From a checkpoint of a small transformer trained on Wikipedia: RMSNorm before each block, normalized queries and keys.
Each number is 500 + 25 x the weight over its row's rms, rounded and kept within 0 to 999. Layers, rows and columns count from 0. Numbers have three digits each. The size before them is the row's rms in percent of the matrix's.

# layer 6 MLP up, 704x256, rms 0.041, rows 563-579, columns 128-255
099:505513529486454509467471497530538504491480486504506467484472509476486511542500487503504504512462472535519536494430492512534474535467528515512497521513506486528478527508510511514476501480455500492552480479490502494503577458494528503543522503486497487479534480492484532483493497479463517503508486494425487492493517500514537514497524513493514491507493551517537457464497540506481434476495
096:526515507474485491490498473492533532497523490506488504492500499480503511516471497527459521469514501511518471483540486509488542483480478515521537512513517472519477498498502495523478558492489450531492448503500518541504494527528542499526474509462495544483555492498521505473488549479506430547461506477454493490545504522505494503504530475509485504524470482508560532479530518480525465497476
090:495494504482477470508535536529545523497507498469556531473510483427483553485510460495530492478489512509483499532552510446501485481532547443488473502493486491506511505549499503507473511512515509536499511493470494509480457549478510461531499468488544480468457498482452489485487543514535487530505486480507495502491485485445520494461521491478538522507522486495533519477501513520499495536528
097:473496463518513503522529520527548476520475475502470508493547503509507525512498499490501474556472471497506459507456514422502480521516494481497482564501523519451485513505466498489474546482524450544474513482481473498526494487468477500492473476484504481511461494486488500483505497521475530508522497506478507541516523485486549523524501509483488467531493473469486474524508453514518477500473
114:508489464516522457547446487518501512530486508478482471529528471523468505507500495567499469515484503519488489492506532476531490538499535513509506530510475461517509523462500544562515489504477486491523517518520464482538497502524504457568477464510485517569507505515518499499506512468529499488507554500493440538508555466513512509528495515533521489477510516568504542505486493495542489496500
093:493481528526524497496525476495524508521511537468548478469470515501519500516503509493503537491512557500508546497480478530519495502506536523489510474522489526450490481510485471483485525487457497485508475512491518501530460490513527485499548526552512480536476522507489510492493517464426526522510472507508492478474517535500513467492506509512510498478525498497553457502493481547504526518496
099:548460495529550498533502551513518502473495495505465501520446480508494528513498493491537511497482486479479468533515478469538475461533506492481486464500524462533517491483506483507470516511492529480529481491461495479508510530463506451489485504479497464485542491570491506456491546532532511525515485485514478487514500537521558514545501445498466514485509470489452543558473537503479490490499
113:496523461510517489530481492544505529499502517446508505518461501481497532495537488492543473494471495505489536497520496507467544488494477501514493512498505491525553541483535508504490506515490482530536522505551500517535520516476530477434502501503501489453533507486484530448505511464471545508509493492487535443506502495485488486517455494475492515511471511518489499534444504481512517486487
094:499536515507512510473501531461509480520530547496497489503483474493496506459551504506536502499450487461541501516490493466492509479498492461507462540498526550531506536518515556515448507472534499500476501534478545487520444497470502473479483496499500516481478493448482492498484460540550486461526502530499461455526446493512509495483535536472462495495469516468465512495533466494519514492502
096:498556506529490486498491498448514511518509479534510516508497479511472507458521467518534493470500491489478547510481509526540526518498524491472528499448506473500520530507482558523503518512445490479486491499514512517476512495520518475517510501475488512490473496537521506512538478501499468533456544537532527488507480467527460521581501505471495490468507500541508527493468535500486469508514
099:478515470538513485450471506485495489517485500500460498511483520510477532487483555528548472512492483490591525473477486523532494546532475491489506480479466499506486516526475513484529490513493522468537480491455521504509477519487516507532463503540455500520521508510514509486502505499499492455493538510492530555462469502504531518494476511468498440537483492533486497482441507530490533493512
096:488525407443489497481489505486518509499511473508465518489493481525472485506503515489557528475545508434499504484497522479516524488483504539503519521493483497510528519429461512500475515454472501493488503527519490496551517523462458528498481485501506496511502512532497507522522481496467507509475506474501459487521529499522507471517493472457476481518528512513492519477478458467514491480546
095:463473508515479470541509467528508507535508514474476490465474489546490502533525544487486537462489466472497509509492550523519499461505493485519500531511497496489494537532442440495505476491513543471478464490517516517509527506497493527491482494488490487499504520505530466508511546506533486513526483532503538528424486476525519471506512498498448475523499503549511478500472497517492522555534
116:487517541488458511494493480495476518501506473469500511505495477477526474506530497524503453484506512535480551501464522480468545522475479530515482530514511512508491513464516524539527520510499474507535486534499528488515533554472521503470467514490498536494516464451490483460456521450474501507497443454538513489505467534520477527516456502513465486505492509452499518464499531483540485496517
093:472503469494507512486520547539507495533512527535519541498496528493505509513512520448542512512500458541497545521519486489491542507507470476511515500524456524486518461519511502506479563536466476483471450506487522513514507496521498550493489490466480478527481507543531524456477535532474511511484470510461504544459524459492490519516516504506542503490557483497567533496497530535534477519539
103:515507503476493515451495459526501517479483474505516541484510451529521484507513486531502515499548528501494486534519516519491504503495482543444504505476481495473499510509492498501492494450509490554496488482537522540529494503487500531445446543539478513499496495502553515498478459508468498517524484483550532493508506506484480488510507510530495505556534490525464488489526488543489462444523
093:499494495476495492509462469507516513514516501527482476471514493518535507473503498495509516528515477525479505548533479542500469495513511515500526527519495516495511549459524512465516443509468524529534504460523477488498503481492467493517576491496502504501490474535499459525483510488490487549505527489515485491479490488543519494492513485495509540517522532485501479461463486531507569493502
# layer 6 MLP down (transposed), 704x256, rms 0.0421, rows 563-579, columns 128-255
103:467518501486473510486489547501486503480490514487460459522496500431492508498499477469532470509520513514470504480469469513500518523478521500501484524527484548482532527480496502514471507486484497492500468491482444499538532529484555470514496451469501473496491468478514490450499522525489436500522531502496550521466531465530527551466469497483515566526477535533572466547475510503487458504497
091:558488497532505522514534529519496468472520514454465526481512514499487544507473540457521481507521497486525523513500514499477505549496506504468501500516466489503503495471473511512494480491526568502504546498506489508537495500520471477524510497466521469523435464517466471563528529519432512466518492487495522466499537493523488538530505483472496485495530507508458520512469532469526520499463
092:483511483502489484517478500470502505531532485496523515514551526491510519526562526443498480485528544553482519510477502489527452446471498515476540554459550528501490501490473545500532499525505473456493495487466499503539511500479518472546499556486469491486486553493510496502463525523501467466510475486509528489541520487489459491520499497507519472507491519487469500477506496478501553500475
102:511481502552486526510516518478539482468499511532466512508510517493486490465477483510486473501485502495537489483510468525493553494518485463530486519505470516498493484493513489497469476498522478479516504516486505528535471475517475503543498538493437487501510493470479498498505544541502494474508515505497469528485478461470531534539459522469519468544521533478481496536463511483496503427558
104:495479514532535475476480489493516470536490519460512469503530482490470485474488496542497476546492530521497508505490533472529476506475520464516508519472464508499506494474475515554552499481524483462503492499502481493490463536532483452565496480515517493563506494524502501547510450470512486493519489456536474519504555504494482497525528494508525493473532527529535487475500470474495465491490
097:540493518502457509564497536518490511523523502526460537470526459473471455514464504500498463516497500530504498448505500524474479483477548481509497465511462551473558525444517451494531509450495540501517517453486465529486550510493521466500502517431447479468529504500526460547493505483502485528469500533522463500498539481486492464528486500459509509484502515463460508485530507496489479487494
094:518461540447488455475506494524520552474514480504509505524493510492486492531510529498500462460501486520473485484533441484532528516533457465483498513482512461477535532500512499531507493512498508531455517507529506513457471491498520508530496496504492435500502556532544520518494475523447524557503494449472516515542447510506547466511482491486484501470493512471502466460532467512492489534539
102:496479486523499454480478499544518474502483454497477526516541550500509504469500474504490511510509494563454465496506525505497494477501503494478503509542547487497543497458530514513461489490514531531479509498468479495473493509471511521512525512537535515531511521494472480506532466513464513551497508503476533482489504495497548505527456502490545526479489510490490465456516528543505470486512
089:514530525513513512464513505519530464527516528487527522537527442484467475517508473487492505466455511484523509533476495457468535500519512504488498555494497518501426452489527486506503503472484473473514480491493536503471504478523544484509510460551469529521515479476540522443552477493505488508509492478512470497488444500506517470497467521519447474502471522500482461523492523479495494461509
099:469557460497538492539476540490491474469527544509480544484523515485512501468504510469520460461491526526510514531499501502455499508506480495509521490515472538518463512485476515477527526525486519511502486504494519477506526525507542502497473463514455474465509537490528494511532528498478467471476542498511542476485518506518507493545526476507487520524519483549464467499537519498479488518501
095:523478535481517480478533512527483513501508503473521489509526530464477489541487490472499503520528523509518463479540527511506469415524503500530480451507512509497486489513534497538505536490526509496494525518524551480476555513481504515492486489494525554523455522500509523500483536498457479533540469479443462477537480476482481472480502512515513467526511464473520492501512514518500502526451
089:503505491490475499504522525472544511570499499528494529487491528505507493450512515490519481516463520484476514493479512530473508437471478498479516471493539494501496484488508487517492501475459494469512490493486516489441513467507553529498492534501509498536477496518541512514509517505541509527530452506478494485466456492451526474459510524499526499492495467511507455525479510527462479491506
104:527510501496487494508470517543530436515474471494504475467472539485581505523478459502504533519482479553498483478497510455476530480489491506485485542492454510505494488472521494483488462481484531480460472458509495504480497527534492489500520543449449483509480529518510480480455513425473495482482491500474511488497484540490511505462550482494518500538536466513511470465502513509526449534459
119:495483537465514488474527471491438511485526504477511533517503453465517479521466472504489457472512535532493517500504481493489542500486500489512479515505517501572490478555508510482545527514555443479496501521519523508519497509465499516443489509505484497496454474449493470472455535482492551490489463480528519491533488505514480501522488512519497497456474524463481486494485502526543476514519
103:496525425510503534480499505495487483554502491521414553491477501500537474526479488500513527490483495524516505514486495460491489515517482483511535490544466564506499461551534561466490553495540478421506502486479496513507487513499488525493486500504469482508520474499533504449473510507492528490537485532514450516468511486497492523500538492541471494485545523451516531506472488524496527487501
103:560526481488517474534526487500484477503507508489466519496490519525571529482471534537488568496503467521490490503499501484488512519482512520503549497523498471536514480478521468523489473511514492509529499515535490530501492480486531470523507450498505531509516534479513524508484456508514491475555496449456498524429508494481489470529498456528495501525511470492502519498472492464492476482504
090:502490499484506535497498520464520510482537501526504457514519498485517488498502513531485487474560475517532507533476493482534497533515506477506527460488501473473456521540490496498493532493533488484495496477513509498448459559511506508528460483502528511511497453471468489522513475484533479471499458452491535488497490505530501542550520532510550476548483509485440538512510545501492485516503
# layer 6 MLP gate, 704x256, rms 0.0433, rows 564-580, columns 128-255
087:531454496494500548450531515503499482528499513468543501501514508512455500495496536509513515475461516477510505478531500487441501506519493486497490474465478554548477471493508529483449458507503530531490522544524508524513463496506497504543482505504483505503494457519474502521483454540481490487468480509506524499516504487496446467531504497490485486485590481552513469496487515521508503527478
095:482525471493535500454481495507467511453483487480491486518492459512497527518491565529506494462456466438520521493487501520526491511457469485526464534471506517538498500471506504451504478502512463457505497500498480481501479547526448526443521477493507461513458472510499506482491466481525470487490529520521506502537482481527548533516500471510506480542506510510487512513506518559482505478480
100:517458523563452472521512475497525471468520457503498474501479527516480484485496502521494476511515530491512489466532437516526534491461448447541494521491482519502490518461536482498455469484479476475505483486494505508514494483549512472524480515509475507514522464460503524485474519490496502498476465500498492553504489474473561501532472535483514511531493499499504490557490540474467499469543
104:465467522441478495477482492504455481469484480499538479469472512504497489510478489515482490521508509468490523501479553484491445447482543510495493510472530477512492466517465489558496519475494494469536494470493478494495487502497490458523450527456488464559508501520480473537492464511492509484537516497549490507517555524489473511483497454480516461506528530510537499469517536514488501477524
093:512512480496512471473527460504481489486492502553489479577493499486493498497474475477506526495444506475469496548487546510494473497521466526490511529493492452536515444502470534494476512532505525458485495530504476464502467502508452501494510513504498522486459484510469482469527504538518511463507526495456522509485455492507542508476490520497466510489483508496474538561467512492484532476511
098:523459519525494473483553497527479532438548505496479511538500475497530459509467539503526505478520495492506504514526458457478477473501435484523496472464540518475538516453559510526509479517484540499494480514502527518458465528523549495532485535508484476473503504509541505496520497495486513530483505468489466530519462533515489489486471509492504492515522473526466482487475538480470478514489
114:513513473479540500519469484499480532480574508475469525503493520517498529518529460476512527488473500514495493496507510494516499491507532461486501559461504491464465542464487483468544487549519487554465421528450522498446492532505507478527466510492528516471560542468487501505508515512528515521521512518520538502483461513488525497477488515459507509491455522514498471504464460467520522537524
093:551489546482536509478500496469526465531499514502529506518497470480464533498486456464510462521476508478450476565497485503469504534522545490489492512531518556495494496491488513504449514487486463520459487535517562453519472498506512470455495520536508516455522480498454465433520467508476503448470493484504482482531502484519486482496478497490432503510469507484508483478471524475511528473472
097:527474509512491474499517460463501494480520470496485464505477521501467503449527499514505479539497448512520511510491509541499520489482536474486459536495556485524519485506517529501459473467500478524434489468514510487523552478480471506471502513516476524479531474513498495491452445498489506562517535488518474495496512470517495482499518485499481485450495507485511491476433505468524493478509
092:524493493441498522495498503463493450494490520457510482542493491476448521502486471520498498520505525552496476531497469515520511476516527490466509496496509480459464499520540505501499536503497531494457495537492516527520494447481457502469512548499487519488469530515449482544506542476508522492503475492478492441515534481491491481464472497520528547499428512525502495522554505467480466523488
090:511506506481528520543517489487525500534492471524487468466551518526501536471506489489537503498501527513509499487547521514497470479490507509477458481504507527505458454505499473508501493474527479489473466512454487537488505504499508516478497526515524471496512497508553505504498524475538515492517480471478474484503464497470537527509491498513534486511530502509519467542513540417516462454482
096:502488531532502539532506460509480467494497508550488495459468532502468506468509521489525505455498487467469495506481551507509521500503534474525478543475512487500487509502413485484520509526547532495495519495508521491500529508521513533491483479492512509515499522490497497489470498504481443488497482571456530499442469459504530503536469511504449467491489502526471476494465485493494519545540
119:487489484518429518481421490504474471468478485478527539485508514513507499473521495537509494468481483426510520471497501440487518507538470490506480499535491480506455547480479502486465476472500437515558479494498516507466507509485529452501489542496473495472481493458493495466487489507514506482482484527544519471508489537536505523515471525511503507490472485501487494485566528487521478521477
089:489509534499480446501509514529536484488497513522555493494521531459481558532515528484521491546470465549531509553496463483489501494508516472509467476511541454473493533472495471543486485560489476531476451476510507488488527516483492497519505482498475545484465515502514471507509522497494500480522522495498522493504515482467498504549501469515540505498523448494516518528540552514539478507498
102:504481472461483527462488526509528523512519456481483538503512514495460505516522511499509498555489495446504477528514482525465503499586487507486495540473474516431470481474532534514481527487514478472526491498508556526492471507518512484485485491498516488491516547524492493523502475517485535492493496524465477460509512546512521475476472484497461467482550491536519507477512492512491502510509
088:511474504495518486489526504510475469536435501518507515491468515477489502470499506510548513490488511498471492524506478471503537541507528479478466478502512485538538494474525494439479429517479493475528504506523493501554456454482445533497518497458499517474491502500520469494544517506494501576496516500515482518499478489486521499508480463505483497474502501485525500491532454478531476472526
097:505482500443505458553491534514498466503507512495450453470519468465502513486513503484527483501442477490506508524465490518536487508493515525488500497515516514493503555500537505504518534480496495519491506497514458465477536476505458487464522516507521490495505499495444503484482531498504531514529482519547460491520466508507492507478517463475530487529504512500569482531480518524480510480475